Weights of a small GPT-style language model, trained from scratch on English Wikipedia.
Size: 12 layers, width 192, 6 heads of 32, MLP 960 tanh GELU.
Architecture: LayerNorm before each block, learned positions, biases, tied embeddings, normalized queries and keys.
Training: 248M tokens, 2713 steps.
Each number is 128 + 24 x the weight over its row's rms, rounded and kept within 0 to 255. Layers, rows and columns count from 0. Numbers have three digits each. The size before them is the row's rms in percent of the matrix's.

# up: layer 4 MLP up, 960x192, rms 0.151, rows 520-648, columns 96-143
# down: layer 4 MLP down (transposed), 960x192, rms 0.1, rows 520-647, columns 96-143
up520 111:172124131170144186130114133155106126150122143148125138085114145130119075075143143134135112128127137120117135155136166196129127102123066162162147
down520 111:120155127103189118134094148124140139182143154120113126054106157125123154126118104124092146139124114101100153176116124143111113139102126144125180
up521 096:172095139140122136131132154208125132124085113126176118140131163110131104068108114150130101119131132139122142130138165151153094103151130118089151
down521 117:101128156149109121114115147182122171116115172163099150152143096090161166084132157180121170109084098130161131176159146087136084103108121120157111
up522 094:138123095094103199174090139172115130121128103122148118095146126132138091116093120167118088110133190147151079160137154149155116108174125144128133
down522 110:143106111163134125133160132125141147135141125145130121131074106126167149151088085136121154097075145143113178161170125151132102122112150101131145
up523 090:156098131103116149163104155148129119131100095144142082117116114120148086129075126154113109112131146139170123138144153149126081111171126156142150
down523 060:186152122135095139127108124161153101163154094122135120113141151151111084118112105127103148133141131113114150163100102118112150114131125131149165
up524 126:147079097161158139164115103151119139148115092142185146133097152159137135114133135110139104168128121150157081105136131126136093088162099128151112
down524 133:148107111080158166143147092119119142090091107117141146141165129143145122161164143177187144142131121138155125097128160090099138132123158109120150
up525 094:159125174085105184130138106116123158140108131137091113135150094152116141105139162134152091118163134124147118157177124139126108153136085144128123
down525 085:085127136163144128106162092131150090186179107140117178156104113145093183089141125150089143119132163129098128093129123131145141153103180127144134
up526 117:116124161137126125150137154143070127137086149147114099162139133142125117075108121110063140135143150129140116149135127137181124125132121144079077
down526 126:077127116094111134141150170090082133107136132119162121137073135121118123100105145130108134141183197118143167118172130139129162080157115108125112
up527 088:148137125135111164151125148154142129103107079141151113110137135150149093128120169136116116121108170144176094148146156155136103116168136156134139
down527 080:136134112081106113152120168177133148129102109143166091144104152124132136112141130175148133094138137154106157155177102107161084127154113133087075
up528 086:157099102113112129159102166161117127107082074151146099098119125145143082109108135130116131107139166157147098127138171164125099107158119132139122
down528 058:131128155155114105107090117121093104124124117144139115175127111115126156091139139153153132156158146122140093137152099155093133149138136105108178
up529 086:179127114123098137160123151138116131116108088149146103115113126143151092114090119139123128120148147141158078146142161160108105114159137155124148
down529 060:113104085128148123072115175122119143167113134141156109142137119080102153092155147137134119191120134098119097134155118143145096110121131101174187
up530 117:126120105171140091118143134130130169086080120126126149120102073104144121136111168141114178095121148150140109151174116174134122127155145124140094
down530 132:112151118154127149108141157163079131170132113102139132160118142089108138117120150184123149113122112132074131161126114119150116124177122142126108
up531 087:139120117142132155155140149151114127117062102125153133111102101165145061118112152128099126119106175145156096134153136171124125122157133163128147
down531 076:155099129146157092107159053112127168163157099127111128120149107142161080101129147141159137137120135132138152128123148177137122135114179115142125
up532 096:151101124148101093152100126150142134094110094131190151172093115148132132149095099160131059112144118155132117101149117129125092089144115094151132
down532 097:152108110095159162126160111118113142106172148167129146099130108148132154115119134163159133120115108072142127098108134150108117122159169147121100
up533 097:140107157108058115123080125164098115082093100146179116151154150088136130099111107153120124114197153127155131120161134138161136112117127122071101
down533 109:162121133138135131143124151118132108128159145115102133125131114127113137121127101087153022111126139128154133130111124104098142167143133161099117
up534 106:156069136109114161131130162148122139146100144148147077129098111135124114109126105118156102142144121135126143145172141153136158131168122133073161
down534 114:104126146133119092130125130082166124171125157110101141164128115136117105167150109153150164150070107124137162126171116092157124125105141135132108
up535 096:153121139114138148135125159197115177116105096135164133130162161146146076108111122128116133120131145127117111152151135195146119071195102134144113
down535 100:099194117170120130072168107115078135093110169122087165143117110131119161139128111124129172122132120141143123152092121094145114092127135123139118
up536 098:133154091149120139165154109123129178106136066125123136049135070118144087139127125086119127119152190163160092155163118138131150135134156155141127
down536 110:140119116119127159156090124135112112107136168143128144139093073138127197127109137096098147124095143116116132083148145110164129177118164110114121
up537 090:117080076179144117183139129147157151101122099155136135147154084104136115115119177162163147100127129153136100105162120137115157129165138114184133
down537 103:164131095116101122119153127104136166119111144190107109183148136128142087134129125168115137160176110126122111064148143084141153129148144125105137
up538 110:142153125126133115117130146139088126126111120130104155137133102118162131141121129132106157148139152120134143142155110114142099080132149099082092
down538 130:143130114109148127099150121132119148139124159152122131093125093112147155130131098076144122151155125146147135125113107112152147055136166138146105
up539 108:174083100134147146125137178139132136121116123132103111159143137124139128110126151164126084123167142138119116135128151133153088157141136127115154
down539 128:077126100132142100139070188094174133122112154144152149160159144129118166132144130140121115120094101133136092148085134102132107131133130156135114
up540 089:176123117124137153155128150140149116124108112121153102098153108130150081120109151123131126109120176143171101136129171151121113118155124162126150
down540 065:164082098136103138107139139090128148143133105110145098141122109151128102119099125116131067123168098101113119142122159134153108129114145097155119
up541 085:161107095140089135163140135142137130120112092145148120101111129137150077126077124131121153127131176151178086166146145174138094131170120154142128
down541 071:163141162070093121160095136144127124128130095085147127134167174126124093146108139133127147113092104118094171126122099141097103158120137147104126
up542 122:135149078133115141130156132149091129096132109146115174137129136135134102098130150146125173116079161170184101159156127175134140100143140141134115
down542 127:117118127114114076147138143120161097094118156105114135153102078089151111085133135141136123123128120112132057107099093150070176072124135117148121
up543 091:153133105109084169141111148185137123125123104137113146111138128140117117110105105155116136120138188121137094132133156143135141112164108144118143
down543 095:138115127133141137116132159140157156109119112149144115108139142118131125115117125167127105153127175163155093119124148177111117118129148139149081
up544 090:156145116080127106135121148139148128082124090178170126127068093141143111111077126172126136106181156132135114153136121144148106126146150109149140
down544 128:114123102099102132159129158083152110097148131136133185128106152126139115143086091133127148129097157153145117123108116129145118086102125134150098
up545 126:147135146102166160144094127124122143123095079160150143137109129153147119097067114132090123141152133173148076107130142155128072121131117163093173
down545 129:159165141161139140136095120082128172061101102155070143125151107092129152097089124137122167134122084131131164127176156106101083143126156145099125
up546 089:149128113140149107131124139143129151073106117137170132069111079122129127128120135129123151122168180116122118165127168139139092096159116128105143
down546 120:121120096131105154120128168178145150141085142140160145123120111134153099123135165172100123102121161098135107169165150122139087125123101106094141
up547 090:169101121102128167175123157162140122099085102136149101114111126140160086135096143135115143116146156133171118135139148171136113099141125147122137
down547 078:104132100137146127123124139135104105151173099091127130145153155126123125104183169141165142145144133120131090155145119106114159136093105127135129
up548 115:152151103159145139152154123152127127085139093145109135128104162149132069103115126087134168108136144155138072173120136167135114097144142164145130
down548 128:089119133146181123140111177065154103125121142120111167118114167142122137125115134142082145137141111118108125146116149163158044134105123156155099
up549 098:142100130090122124132101183150103107080101138127170139151159135107153134139128095169081132144155161121130126112153134125153115114160128102109141
down549 104:124103103109154124093160146113150120146180145132124129176130119149113123103139121178177067130131105123114152148143140091155160147115104135163074
up550 119:103189155152110118112151124123104131139130140133105158117091114132136118084122132083079182142142155131119128145136150110123073116141127141122118
down550 144:146128150145132094062187126148105118131151134137148154125090094141134131127145153121190134088136110160132133170160120065136145088142158120141130
up551 084:117065134085136134118075181133071132137123124123164124144161118131142100119133077144148126153172124143131124107144136151127138085145141114103098
down551 116:118111145138108067154180151131067113099127120143130113136137128108123167099132172121141115107181138129103122114094103118141118132132104162098067
up552 086:121122121145153119158167143128153145124095101091116130075111121154127104138073129117079121143133160140130089113143138140130085102146153162104105
down552 107:163115126106118135120165139116132135088146124147137092101127080129112105070165152117142150157120154108133150163164138131135124111153135122101165
up553 107:121131130168082152133146117117090132111130115157095111136134143104126120089129149106155155131125139129170130109150134119123128080187136171151130
down553 122:137103155134135153124116093141079137103127132157149122182127155117136119151171100173145129120153129111172124139136119138122163100107105127132126
up554 100:166156096133120140137125131155124139113129117164134148117149126140142129131148101123115152110135155143144094174140131168135147074145160148109158
down554 104:118125147099132099138121145094125121113194136155064151143152108132113117122154089115111144118140088162112127097089150138134150096113098157146181
up555 099:132096153129125110149120111135158146120103066154147142100137122104116141103112085145063148128135157156137094130126125139113130105161083129164114
down555 095:142179111134112109095145110085146085144141163190115113103130105134117121171116142084095107112169176105105136164094109098111126095110101155099149
up556 113:150123132135098109131161107202105127133102125134128158143124119120137072127136140132116169141131149142134073172140141143160126123158101147160106
down556 112:112095133087119098129128048146084133133084170119153165138135117121142139154118105101137109140118121161174094125141119156120128133079107110136151
up557 100:144096148095124130140120159134137129158131119133140092087103120075129147146123088141110160131119171120147099155109136131114146107136119095141104
down557 123:126166166165133116120148158084095124121118141103087127080158154130130105110147110120110157122137138109148090129142119106143104097124162122144086
up558 091:127166137148115111191122137136141115140109084113127119139103121146125126158075109175063148105129150152148115144133136140133097097140134109172092
down558 128:190106127105102144102102165153157083117104124125137128083141132110125046111114105130152161149136151101161132131147107186101120110122146160086096
up559 073:163108106151134162165154167127135116104097092142145106078141106122145059134117116167101119102134174133146119132155157152141110115138128164128138
down559 084:121128097094130115128115128157102138125121158104094161102074067152085136114143141129165126153131105109143083121167112153140131143145108142163114
up560 086:139117107113128129162137142145129115128103090143168107112136129133163065094112129124109125091141174165139102151167166164125106128145116153133151
down560 067:125147094147132146125112153125144111110068117113121132173176129090093156143119103158133150142155180119144117135176132124164163152147150146082131
up561 119:142132107128136108111098122136108108105122114129129075126120124147137109133123105159123086141138120141138135101180141126133112115144155126094091
down561 134:118094142122157138112115195163134107111141133149141125158132143139140170092138146170113118136166105128147095087087138147150118153153146131138156
up562 089:163101095134158170136080131136139128094100126142165104093154085126124110092119145155146114136104166138155110174163161144131103110153125131160112
down562 123:146130127142185144127125115158137146159127111157140091128114136128144118135140142193137151134094125125121158142172129120143118107165121124172083
up563 089:142136110136113142151134164150122139105096090136133134100128111122142054119091163134097114124122175149156097136147144138139116109147129175104138
down563 074:158099112107152117124114180132114115136154130126113128164183152123139124129176145120117140154113094126098113101116130127097182149121186132118160
up564 106:136084095109103132121129099143095119114112101114176117098158122148146072113131108114130171117137141141175108140206148169105119097123110138122107
down564 110:110098137088152084139105085094090131121142136134145143133105118157114150063110129139147156107123112127098119112151104095156096085107127147124119
up565 087:171098100106119167164138134166134117116084094156151100094146089133149082108099138134092101117148145145188110158151159152136119117171113147117122
down565 079:143135096106105128141115156119144094090113121170143172102133138160124152179132114096123141118115074148121148138102119167118148122155120137086142
up566 099:172099120116145133160130170155122110140072118146146108100136116146147084105117145135123150118144148139164110167159163171131096135190134140116138
down566 068:142143064115130143150130128141111132144155148098113151120121102175133121101159092146121109149134136114135127112077103128124151112162188100107100
up567 088:153112116127130136151108147141137128127092122122139106104120109144158072109089143116108104117149196134144127159160145160143104102162116139121149
down567 068:206136105113113137146079148100143119123152173087132126151115154123147132138136110154100126095141131105139156145151127116115097111110106150142138
up568 121:118052113149102138117098129168115123070118132165143107125151164116132113104153156133115091131143116145144105135124132136150103078123139148113091
down568 129:160145134132071141133180151164114161142109097113106110107160130105117110131146118126177141106119132142135083140143124133144113131120140147153142
up569 056:126140128134136157110090141137135098105136078118163144126138133125096119157132143140094140172138149094120129139130107133120137130138153144109111
down569 045:116111107143101119156159129151122166143115129166108110124141126158196128121088133116151112082104119163123111138125140128189096115131116101129124
up570 101:121098131105138120120089188123093107134090116145139124141099130090125128138130103151119103090089112142120148107144128158133112122154114114104104
down570 105:086110123128190149112147158117181085110142139120137131098109095137125153099163137161113096152169156106104173122134101132125115134162062086130159
up571 093:106107118131159122131140152168129122124113130158114139122121073128133088145118156136176098117092131132129142104163121098134127106131145169101104
down571 099:114127133128145149164139106049089126097084122140131147198104140102115171155107109154127123152124134131165161139158191122159106099092121120164106
up572 089:157105100120127135168120143141130124101101118160148096113129119150160085115105156142111153112139153152194094127132155172119100106165136145168148
down572 056:181117139097174145130117148130108088164162160111145160146133087138071082134124158157140123123109130109159146124152135117127148119160105135172074
up573 101:111126093125171187136146159157113102122123069132108127132116165151137090091103128156138129114153152146157126139190130128177134116157133158107159
down573 104:114092124147180101134114173093133108136177126139121125179120140120104128127182132152096158132139093123104100106149125139162162151135099118168162
up574 080:166118107133122141163131145157116115116090075136139079108131093135157079096104129148087150113140165146154095155153170151122118127160132148130140
down574 055:123131120144084148064129138120118146099093180151148135139123153120139102149135133136165152170077140124113123162107109140076142144068178130073152
up575 080:178108113137115129167117139145120124116107094149154109100135121146159090108088128137101112118143165140136105173158162155120105110164130142105122
down575 069:131101118177147108135135130158170095085148103142114163128144136120156148046182140136098130109110155147152128117136124129130117121097149115120097
up576 107:174081120096093144141111168142120111154114101136119094113149104128135090125091120176158104116133137118152132114134129104148105105139112131101126
down576 118:115093111136139137095155114083121110180139076138089101140120146114103118094134083140112116127126100122126143164129122143146133130144114192162079
up577 091:163120114107139141153113141180130159112104088132157109101139094132152103103099111131119128113116148141158093146122147181113108109155125149121133
down577 069:124148097104097140117131106095117166108131112154120116118168123095164150138136102109114093117126120111109146173122166100161108127114124100098087
up578 099:160108152130097125142099151155138154143087098146138081146112137104135097116122138130166129112152153123147084102132117132142131106153096138081136
down578 113:128147117146110156142120118137122146140136084107190107116111121117128098148124125099196141090153133151088097148130129141129168114118113087138110
up579 122:156128137113125102181106114139089150130121109120153119145138079126141111129100107139124167128135150157131099127163135151132131110159128145174133
down579 142:100062105116139144148124108120134106176131138138123124072114082141148150093095108158130127135141136132140147108113102106149157075152155139114176
up580 090:150118126139132146163132153148132131128090096148137097101135098131155078084089147141129121116125167159159103140130151172134117116137126144107130
down580 061:160132134139142131129085169148091158135115149129127132147139149127141114124125124145156156127152090167134080134137146178145143133116091109144138
up581 097:112144140104138128150153167136162137149066107126155084145110141154125112115087107129115118133162136139140105134149141149138108145131156130084160
down581 094:122071128106171113133107146095102109128181103135094116123099113125125138126158167178137144105119168134175151104148138080151133120152151121125102
up582 088:159122103121132164158117156146141126120110093149148081099117115135149075111126133107128134106125164157180107138144166143140118084157115153121123
down582 068:136073120146103150097098118135120079129076133091093116141126170131096103141185126180123169113148126162130099134136135139129117110123133142178116
up583 094:142101116119183151144096112128088141130072156180146136119136096109144137136133104126143172131140153146141123125171122109121100144169142151188122
down583 103:137177144146116176138165088134149135110176094123118079128115124128093126116101105105160128114193131143105195148161120161141122126135109123118088
up584 084:155122130126103114150139138151139132133095087130156131098099096134165083095096134144106140113143149162170129150161150133139095127154113141129164
down584 070:144097100150167107141129116120152131149089092095091118099127124135106153171157115149187141143143122106144152139113115143104114162090188134146116
up585 093:171132123143090125179138134143149141096075108137156144136125119139159079121094136122117126117119166167149100143127154151153123132171133158133173
down585 068:099106134131110095171151156130154152146124170128155122171159090130169119116180167131101133126165125133093148122143154151115142124113102132132133
up586 081:176092109156115151158122151167137136106097091157156088121115079145154064111101119134116116118131155136150129138152169148122139108163135153110147
down586 064:155118098161098151128115104130144142157145114120124138103121095120157109091158162130107097162124095137142103167158144132104149150146129110154088
up587 116:154136143125115126141168136169154141136138118134155129106095117109130114069139150111119098135150170125116124166124157129152119143178122137148129
down587 092:135131098160167128106127113093127149126151099096142123114134083114123172134152124107119114139152130154135108112121102118142121096100112134088134
up588 091:155114133122124146150135173164152127134097089130147114103135114133144069115086130159118128099142144153156103125151166168121089124162104153132155
down588 074:145096106100118129127112142115132129178118087102161169116114116176142092130126163181138221098115128138136088114200121174140142115130138115171117
up589 073:152071124088153122128108152132115127101142129113125127125158140142126126119135158140158189138099141129141121144129137122132136119165114132148078
down589 077:147110126154128149148148149125120161112126139144142153175136156150097136085137147139096126114099142158111130152113150115166097053090111072093131
up590 100:160128126102131130139143160138113132139099092126127140135180132163146114129125093160139080114103152140135120156123129131124146156133139167084158
down590 102:132103085117149135106141101174123122092150066142098127178181149140153151126129081114115104123085153152133142144092147124127145098069164147085087
up591 094:115128122109068141148141136162130102082090096153120135116128080103123106103086096145114117132140156127145091119143146178148141119144118130146151
down591 130:101163094144123108095094149180161106114132104116137082134133135084098144144076186140132150142132180114113144153118133130114140131124132108133123
up592 096:120162109187150146114156116149114123160118124121122089092135065116125111125142150113128116135176171145170122141201140136131123154128130134152107
down592 101:117135122152165158138117146145121158110174095139093139137164101093126160122135114116115123102120125153131140162121112127115134121120140074145195
up593 135:163154156135134107132099124147153107138106121176183137103143113157147133089116146142091151116137130116132115158143140127112108130159106150094104
down593 157:100116136102152137168139159132099155140135157134138103168119122133121148098167170116159120131153174105145184132099132094159160083084122182113130
up594 127:139110114131107125125149158135111156107071127175131081088103103139162120104113123128105143091145158159145115128124138158140112125148112149103123
down594 144:130177125127125134130155170180142158156119169106111145092127129103124118128087124149184107112148104139129167137102132131133130130152134135098110
up595 098:114160119157156121146118140134104125136081133114122112089089087165121119101121164124097140103116154129170125134139134186136092097161130147167155
down595 102:161118155089144106104149170143115152150134118103132133101143160140129137138191129138103109154076115101099126091123114137132115160130089118138098
up596 108:114098109167140087131131142144086149103071135171133161110068104118133136140113155138135171122156172129138123113150136163116118121155142147119115
down596 115:094126175153077084107109116105154095122138145101154129108106152107129101150069141105117141118165109083087105115139142159117134172119122132095129
up597 081:138104110107097120171123116166138138120093110143137116123097075156154093100100120141110140101147168161165099125140166135151116108150135151125119
down597 068:156109155152132136121131161132102100114117140133155117112139132116111104138110089126126121113160146104084127109163112102119141101151160090124097
up598 105:082126104142099083143140122151150157124103157156147103102156054082129099101098149102097092126135145137145080143172132119138164134120141150126101
down598 112:123136086076141149137070109105169159141137120085141142093174127106126094106094135066148145147084157133168151122143117148157122078121161098112139
up599 125:136140123145058142152132109172154152083109129109149105135123118131126115095108104119078195124153145157113090141189159123118097106169109141103104
down599 147:144087129083093096136103080189148101119135134155135161081141128154153149119090105099148152124149117137119115117133136142154124163089127140139130
up600 093:146142094146157145168122120167157123115112101134143102107133115142163092123113136142113107102131166154138107150161154157115096126171125131141132
down600 076:101141090152167149219128125121121145135138134134102106126113147151167187155121122130141082114160116158163128121113165075160154124150136088159115
up601 095:148102118124156138164130159150140128110093087132148100117127100128142086107094110145111144105131170149178110131158155166116091101139102155137162
down601 067:158131134126078151128109164168115096173098118130172134112159149118143108164140154184138126148140135088146112129174114123096143104122151110160152
up602 097:162107122121119134167158157175138132118092123135140099099098127143152086116095143150111137118140166133162111136171163148146113074173125146125157
down602 077:143083154098132136141105151110148121137099124079114132157146146114142157090100120147121152090149176141096128123153157170152105111093170118168123
up603 114:160141150100119144118143156169139161114103080135129118149127137117131108092122145131142058118167164128149134145135114136176122137174105126108164
down603 107:124122125135148140125121168123062113106119103088147127145159132180113163159097159144093100116096127134111106144146129128121086116132126128151153
up604 090:149122120128138142166132148152128127115088097152145116103124089134162090115088133146100142114106145136148115152150148155133117090162134174143120
down604 069:128108150131111125170123113144140101156148151146120110127105123119164092055103167132081152116106110154157110150147113076137133098166116113142124
up605 082:114092115130086117131147122180163172104116111139169098095157105111138122113104121120100107123131146153119103143150126127151118098127149135146150
down605 111:123085119135130139097117143113081113134120086149108126120112125133098101120125099135149119127113150117156119117150123168112137103183113128093147
up606 102:155125078115114136138169143132127136123119108116079138115115101136133119093095108149138158126098179136122137118129130151157135073146108111138108
down606 102:134137127081128106126163104153111128127152102180117100163133116142153113131173134141091103114102114109096127121149114074145089151109170110122122
up607 083:172130117115115162177150160152137124122093105154135105104144105124166099114097135140119116107141173128165091143133152184124102099183124152140128
down607 057:168109095131098086107140131132165157144118130139148126116156143146111093151159145136121157108106098153135092095124118138120142109093120137124115
up608 090:155125129155123152161124148148112134114110108143151133121121102150137097093112143148095139112143168141165112147154147171133113090169134149151131
down608 075:110160160182125154102160137118121171106212122123130095118104070122108189121184132163078134104151136114118123115176110109103134179107115124139129
up609 088:159119116112126152167111141160123115131100116145135106102105098132149083113099130120109141118134175142176116134156150156114101097159110155134148
down609 077:161147119134085134136138084163117166147069092146114122147088133134157098103109160153138150099161144125107120112153130128112153126153120133123147
up610 098:133115134143091130149114128150132134115122104121139076084192129113142110137106106103152139110137130155099089110133127129135124164124148138074112
down610 089:096138168114122143128142130116104116115114159078102077114157124125109126100090076128125143136120147119136127142114114085110115119096128144117150
up611 092:159109105116111148168117136135131105117104120138117127121099108151145081114113126135110148115109172141183108163159149156128112109143109149139142
down611 064:133101130094139105122156041151133099134133125114166164125093096120080116166148092102117112111132129133113115151123151124155116134125108137145102
up612 091:141128110118130119183133121187140120115114111157147126110102106104161070110081174138109121106149167141139140170188142177125115129153124140136143
down612 074:171129169122088117148129093106136121142128097108117094102126120141134097138143121172112126167127144165129093159138151093145059100147128098198081
up613 085:165095141109122137152157147172164126152106094122128112107090073144110085127103090145139125125151152129151116137142150131125129096147144124149109
down613 103:139103145144131136140070142132092120105102118122199148087133080104109098116076120176109143101123152109123135109152154117126119117178158085121155
up614 104:133130089141125172133118139155114156101107115117144120133141106118133125140136150123136147120170149130136135137144170133167102109143133109109152
down614 091:162102157129180122146133114146135179121107116097122091138115149120093108117138118129065128145129104134072151101129143131112143141140138118205157
up615 094:138116116125119170166147145152135141101094107152143077098143104136145071091112157105104144110127163136148090153137161175133097111165146145122148
down615 061:099138096111145148138167127156088146133164142143093123131129116090128172130139153141097122127154179144139129200111122090144125088128098130120130
up616 110:133134129123135156140158124194071152093120100129115165118111120102122075137105171132162147103130145158138074139149129183174110109133129155156152
down616 110:141140148101144129127144126081149085116156089079112115133154185132105123116116122127092147141148094119116098120112129154118111137098160138099121
up617 078:136086100161123107130129121139136138117115054118184096149137089119117118088126150154113104137182131114141116128162122141123119085114100101166116
down617 076:145096099114139085144161149132089127072122061137129097143074124138088139132092078138118134129128125148141121109137125083101113110138145137092115
up618 106:136124143109079122134116109133102120138111095105122118116163144111154121139081123147106164093135153149179112122174130137158093126159157144119185
down618 100:155123156095150116129126065113132130127145119132118076115117122172102137108176131107158140103167075123120145129088119160140101120111099132131117
up619 129:122139137140112163129127145132103120098116100147127084171103115134145125072085134138113145096153123177120070113170138146144143139153119149128115
down619 108:108147124121116177098137108112100129123162146126118146129118146141109135157137133094130134133134128123090104141117096129107152123136084122120112
up620 097:117118142107101154133174160129133136164120110110104130154120159145139116062116169120125171128142128136181124155134121175092109081115112141110114
down620 090:109154105094088127111125099094169108126110155139084091163125148133100125128124141093140132133103115116137102136147104100101111081140138114104118
up621 092:151127114138102144165125157167150134124107122144138110112133113142156066124087135141090129102153161161176111170141145162146116125172120143122155
down621 078:123142104146090165069103107120114142110174113130143102144131125117129148123143187111109123113135116131129138164112109120123147103112121136084132
up622 093:169124111111122149172134132140148124117118097142147097089139089137167086098108135122105118104114161147165100142139170165122107121163115153126143
down622 057:148163111142090118122114141132126138097139148168130122103107159101114115167143146119111100125128160118133121114119115106139137161158144116048147
up623 082:167139129159123152160116144154120111126120128142145099092115098134145077122098143171119139118131156144169104181144166146123101131144133154123125
down623 070:144139109131112149138134115141180116119112122150147102127142139152135124122101171138168134113150125131137133131157148086100115117185133163135071
up624 085:161116100128122156157124159163131145111096091157142105109124099141155089129091131124103136106097152151154115160155128157141119117158130142130128
down624 082:134107080117109161131093137144141114153124093124131127144148133119112108117122093160074123131138095132174142149170100144128159101146132132121134
up625 095:170073104086129153137135118139121114172112115137129180083147143090133086112114111144129137139157139126125091152162156182133104158158079162119160
down625 096:114097151094133098088085098100118130170155142141182136170094105144117174136165114181133103139110083148118110160114109089172084089120106083111074
up626 122:100108145101145106136120124146105157109117122133115090146103113096128120116060114133119116124164149128176140126133126138131105116132126134146118
down626 131:170110118144110096124108101148111150126093154155141150107162138117120120119141113102151155115099146103151141119122136147151151070139139133136159
up627 103:164092107090121143146082185154096127160106108141163122156112115113142108112110149179070093125150156137145118126112143107143090095141106098126142
down627 113:092131140137136194152088129140146167113145083106128141168124128146155152102125098159111163124112144148136139183133121122125118134115144124126129
up628 097:148104111127142145141086170172127115117110116177148103124126087108132107116107137196122132131147142138154123150120153129144097108144125141131096
down628 084:127183151107118150135156110138125161149099143119116110124111122137128142126147122139149071136135091137114114152157091109124133162113134113155145
up629 093:125121096142089107125135140165120124141107121198159146129074143128135087133140185156085155122119117116152135139099159104137108049121124092126164
down629 103:142142152088088120136164181110124129105136160131121109142093117106123119160104142118135143142128129108122124151112125167142076148094124150154146
up630 089:156141107135128137151123167167127132103102101131142107085119124141151080112090137149103117099126168150167088133138174159143101135156114148130129
down630 060:166121165169134149075108191126124130142182142124112140082093136143126079143113171126141157136122115139125139128133077187099149125116168139108150
up631 086:172135124122136152164121163156151115113115118125155091113143096132158083107087132138102134118134159156185099160155153154133135107157105166117149
down631 056:169134103122114142152126109186109127144098124088107104115130149097103120140145132128135118177114073125095150152100120163137130153106139135141136
up632 091:165126101109100142163115145153119140093102109162158102110109086130136082134101144138126135099123191151167129158166176151157086124161114134136139
down632 083:133144107126079108146139158143133130097135127129186125109135139118184112138142190148127119084127137150156101133147117129133117112142124120111141
up633 092:150118124094141146178113151158121141112085085134166097107131125135158054100095132138111127102120167148154094132140140168134107135145120141114147
down633 066:129131124146110144160151152130142131143122128100098122118161132168113095077125112152101111159123140121151107112132132145119148160134152135110138
up634 074:108083171155114161128119173168087121111128110104135130145121114073149132120130105172121103109143144147116099146131125096157107129112114088134094
down634 079:151144120085131116108132122109199120142155117123147132108110124125095136194131105112171122121118104118129172097132137107146134119079155161112120
up635 088:168111119125102137173116171154142140110086088140151101111126115146156062105088169145109131108139164133148098147139167167127120121174105150118142
down635 065:106135115098135142138138161142150125078102145130128159099113128129155117117175134112139103088101147152140134157101152106154097153146079137093131
up636 120:173163125155141169139144100103138155120128110125121163095152123159136120110126146110119148111108134181121100135133151211112081148129150152151153
down636 132:124132101125108110113125096087083151115128130129138109159159139115144088123115108125164100106125147119115088128157137123139175179135104123072097
up637 114:155105150178143159121134138123113124146095113125124112085111115123129133101111123090084162129124180117144137119111145112155103110140117151119159
down637 123:126080112135106150102110160137097132169094117146171110110141123134142089095122142072156130152108182126120134119147167134130122147131118145153177
up638 110:157121141115068139150129152137152152157100094105138149119150165118144078141111110152135128107120167135184104102128128108131138133160093139128127
down638 126:089149112148098140151120126094178124129105114117109140158133158129128133089125131128107102130099111142110129149134131129130142090144125131108140
up639 101:176097140101083108123159104165094106128121085119124120114087080092138128123112115105142127132145141144115102133146138145138115140126139126148114
down639 098:107155134117130107123145115143132086137091157098117125145140122094134141215097134154100142139077115102154192116111128129103116167102118145169094
up640 108:112122104115118120123152153178093123091127119151100156147119116089154101127105156178138123099141144140128119137148139125137071145185141179099134
down640 119:156151168101149099121183066120137141125133161107168116090118137153112161171122149080110077163175095127078096114159138105136135162160150093134088
up641 095:165091115127102158153119145138130124096087102156154100116135121128166063117050117150122138114142187143152103140154119168135094106157126134114141
down641 080:160100131140122126134125117077134157114150148116133158151094093118137134099132146118098163117141135115105202138116132100127112119148158096151118
up642 094:145134125148097141125122126196140143121103127149132092119090120140130141082115143118107146101159127131133116136132141150143130143141098138160109
down642 083:110123096145096139074155108128105159117116133142121142122098106116091091141084128095133135118130144142131086144130101136143136120131081139133087
up643 104:102123138125132153121110171130124166152123130121109164091139135161151104148132152155103119138137136151187071099185128154138090122130152159137129
down643 095:111137141145093137154110086157123131145141123140110077144140134115135153191127114112117095133106095122083177148125140156124074166082138131136124
up644 110:126138106134148138137121117175130094095101103194122151147079096156144095146106172129133162139123140188153116115149137122149098094140126133154088
down644 101:101134150083100116105159125116100110133154070112125116165114169078143152144112101106098116159070141116103139160145140162081103167125127114140134
up645 085:141120150148133149161110160161133136136102117159163108105153138131150062127085127142086133118137171140137076163152175140147127094155121142132164
down645 095:154142121152085154153091130122107113116097119128134153102124116100145081137102138138122152121108158160157094117157143129094116147178160162093153
up646 120:169136138130093152131107137159087160149076120117161141145155149152133101118108156121105124109103152147155132131144162155152101157149098133116119
down646 109:156134138158127134101094157115124118136109120097140132144094132164115134127115133134110128155084168078137160132115099109119147149157177131101153
up647 111:146148088110085155145163163131148115119114102132121160155135128175126111081092120135079179106125144133114121132112154175158125137132076161122144
down647 117:159139131089154138105129137066150098104144141148151159132145120133112106135102166140108097141135098133156154139085116129104134150096118160121130
up648 092:175095146073134141135084161151084156175109127129134120144147148087147081147129172176125108141151156127145098176153130154103126118141090114157170